{"n_layer": 11, "d_model": 576, "n_head": 9, "n_kv_head": 9, "head_dim": 64, "d_mlp": 2304, "vocab_size": 32600, "activation": "gelu", "norm": "layernorm", "norm_place": "pre", "norm_eps": 1e-06, "positions": "learned", "qk_norm": false, "attn_scale": 0.125, "bias": "none", "tie_embeddings": true, "parallel_block": false, "init": "normal", "init_std_qkv": 0.0188, "init_std_o": 0.004, "init_std_up": 0.0188, "init_std_down": 0.004, "optimizer": "soap_variant", "lr": 0.00422, "beta1": 0.95, "beta2": 0.99, "weight_decay": 0.23, "lr_head": 0.00877, "grad_clip": 1.0, "warmup_steps": 200, "schedule": "cos", "final_lr_fraction": 0.0, "batch_tokens": 262144, "seq_len": 1024, "doc_mask": true, "train_tokens": 500800000, "steps": 1911, "dataset": "wikipedia_en"}
Each number is 128 + 32 x the weight over its row's rms, rounded and kept within 0 to 255. Layers, rows and columns count from 0. Numbers have three digits each. The size before them is the row's rms in percent of the matrix's.

# layer 4 MLP up, 2304x576, rms 0.0692, rows 1945-1973, columns 96-191
094:176110189106093146182132088136156152172133058099121085110132123060116158131120162118125175109051171071112041133076140134088118093138124087082160121123163117115111158091096070092124155117103125079140146112127126098154165123100154106136133089122133143167065112099106116180165113092154139134
089:168135125196086138169101130126101138185149137136099118172182132131152163086123114187061084133096129084113121132143166073124062152165128149124089137154130150109205108131071125163108129088083156137114138138102127155116117119125117150125187154096145135158137209135136137094122107075185150137
097:118178092114104103096118115156105130172166110114179135142149126122091056118136079071150169117094151115160149152140111086080159123125105189143125055147066132153122088105143139131151074060181155102164116105120112148146100132147099108146156146095158107113104132136141110151163133079107163099
101:140160124114144191121168133144155105181093099162156083124127139102170085066152150117143115169117080178142116095074164183119141165129126107093054143127139122163088168107071084140068157118167087122118169199149183140066109117084095133114081047106139145131172121177126098073150161125187124147
109:127160122081104086156131132123128152109152104108109123161177071094157170130113173095165090120158102142194134129090086124165134135061180133101094106135085057123136101139160139112116113117160095138155111103151146129141122179148166104137156202171144087133154116063167064083131157107137112069
108:128085108110132127087117142115118162110186156125144152095077136104186143104133097072136141120155162116110123148145185144115120134086081118147163079054159140095113172164100161178197101080177146070050120117110109132142118154146122161101114122073146065169167100086138099064099069165175110124
095:161110119165196159185134163151136172116118145106114148080079101130155118136073147113190137143108165167198086116078107129127071154104168108127132130130126101135089100130094163138123134036107117121149132094085136157173112065142130171113074167164110099148074181091132093120146131140112135142
092:187105131157157108141166183135174143111185116193147191097125135058125115167153136093148162118143120163114133214144134160145131145099121132111135071107101146107112156077134122137172131096134100101120091195099147093130141120130089195108166135142090148221097114092102136138182118164121145145
094:137141120135153111085152122132124119167155092099111102155084163139099151146140141098068149124105143108119125138096194187152095122176158071106114108133117149167136167145134145208125107148104145127177130110187096039110155068171146128171152180124119103049142132098142135130171105126114142110
105:136108163152112128104121101091131092119170100088136157138163139142151119146123151118154117166123166149119059086117127141132104176118092135130087228173158104156168117108089129079146147140132117101169098158172189143175092078109179119135090116137119163116088143095105123151148121134098179133
099:138156082149100126070134108176117125066024106142131159094159167144111125097148091183153134205120206143128130170086057172108179133122157149139117133157119135088127152119086098152173183146144131167075120187099086137100123126143121128106106148088098182130109122110131084109178135104104115118
090:150146142121159130089126137112084091113092174155157150146255129083121230090117144118098115126151133083124112083106147088131126138167143108173142179193190181163111136062121109192098101052119130138122190062163171124161162092106121156137115142109142133116120120068096136133156211121131144088
135:152098079116095073105112088165075158109180107134062112128149156110139137116127194132185140090156087108114178054161105128070154069121165116148082166070145153121166163164093114126130134151078168117117108125114097110167061061117076173101117120174123139171093143096193114112163123141067194160
094:157136185139088164153155140183124107091095169121096185105068147102065145123071128142096158128177124101117163141096080126133196095121125143138158162132107184095107173108100139116108152139141096129091111144152134084168125104152126142110146072058132101167166125119108092130118151122125125153
105:106115135095105118069168094104129073108151079119128104108118136143100131162179162139186122082095134129126115121098119108141133098152150150166122103146150132071170117128141108186091124148132092121114112147116153133184105131149126117103188140142079135085143145097128082088202131106154124133
096:168114134150151136154138065140134137120093143156115131103136115165110124110124097114147120139074078112158135111102158177135109110100152166092161152189126147157095116137073175177084056126101095144141055150155155094143146166142130151142130115060162107092133150109146131116151151113159130120
102:136082060134166170139126159099138071187134122087042139097156114177115090129151107132181147118180100110123169144091079148085197161152104132112079147079153140124126139147099104173086123157130097153117157135224125151164073150089129107144112121132117116128041042064125101128150069140157127139
108:155165161147168120097151094128105142110109107096157120112137158171134146110122104115146106119118065090075118153153129158037129123058145112100153109117140110159069198040152200117100109163167120112055117154123159135170154065125079081130149114104082146181133102114135074160138077147147170106
096:109128193191141063145095146169118105117112203110169171061080109108104117058125134160150155111118144174154117131106134147165106083143047138128171114116125150182070093127148128114109135119127141052115155194115181134179087126008098070124093167127188109175158145154164183096107199091122108123
101:102091096155136089152091134134138121106135088088130165078143089145151120124157158118136093117119173154165191074138148143147124151166140099128099100116121122105102103171116119143144096168224135132079035079069141145101146148097142102095118087139091116120140139113107148147091152118158132149
098:069128061090159150131138118164143153045170146103120150133097121175103105117142208139168167131138174156147179134105118127059068129185083117167148084198110110179124131172144120082084127138208124121120133146167138066089154079165092158171139120111139113161176094097066151142154077137098094096
107:118044106179091109115136092111103143124088072131139114085198133172191127087110100122156092182129146098111071144127101108196122169109149114122188034179116205174074132172143135101174138129144127143077165128177082135055079136096157109140111109142160057071107126087136152157172107137150132158
098:135145135128152175128148184160154095113131153183125146144097130116131073127066086099155169140119194171088088092162151093133111155187128130138096114072036194165183157214168170136086116122120107105121114130149128125098091120137171122147196128159112130124102121078118076177124102119128124159
094:102163127042104069076125082167126142115079096126183150171134074138130184146062142163127088180139137092105084182158134163099160152110120166105137162127137085121107108182115228156126156161127129146083129089132117169089179142111093083071130158164152100135154171081085188110116179082094070119
096:123113126161113068133165115101159148127167073126126126139115054178167111044136174191135131133096143106129125117117161148139161115138171144087150081130131085086141183145161093169136143047142140112107162081104141114102150175155198124090108083114129140109179103129167070149098094122116095150
098:096106096083181134138120152169191113127171146157152053149190091066116127128093120117138157177072134123175133094234177076108091169129154095154129117137130110156042115095161137145168120098136113096094120084109098124145084058115120144122149157138093113131210093069112111122182100075127129132
102:115125112145153178159205132137090116152143078134115131136117121168095130161105138118102131136171118108160073158091057152169142139134163133155103166158074152108135109053118098095124121171202111074126124144136155109152154161145066140160101107109127149152139161126176096147141131084174111110
093:101122114118164179165142130065110195151143116145106057097075162113144129103115058130146140191091103086017189145169113161146129122121097095122123126127101122097125137128106143114147188125099062135142086101146137079207108126174114140108132157117134094132082079188123165130075147186121130148
097:152147088172133186113149145120140125105167121163071172158102104082079074132145128175097140152119102081063100118081134115069123178093169157090093121178053184147068147120128126157093134115122052125087154045106137131116086146173125172102125116100162136107039099103100104071152136150130129064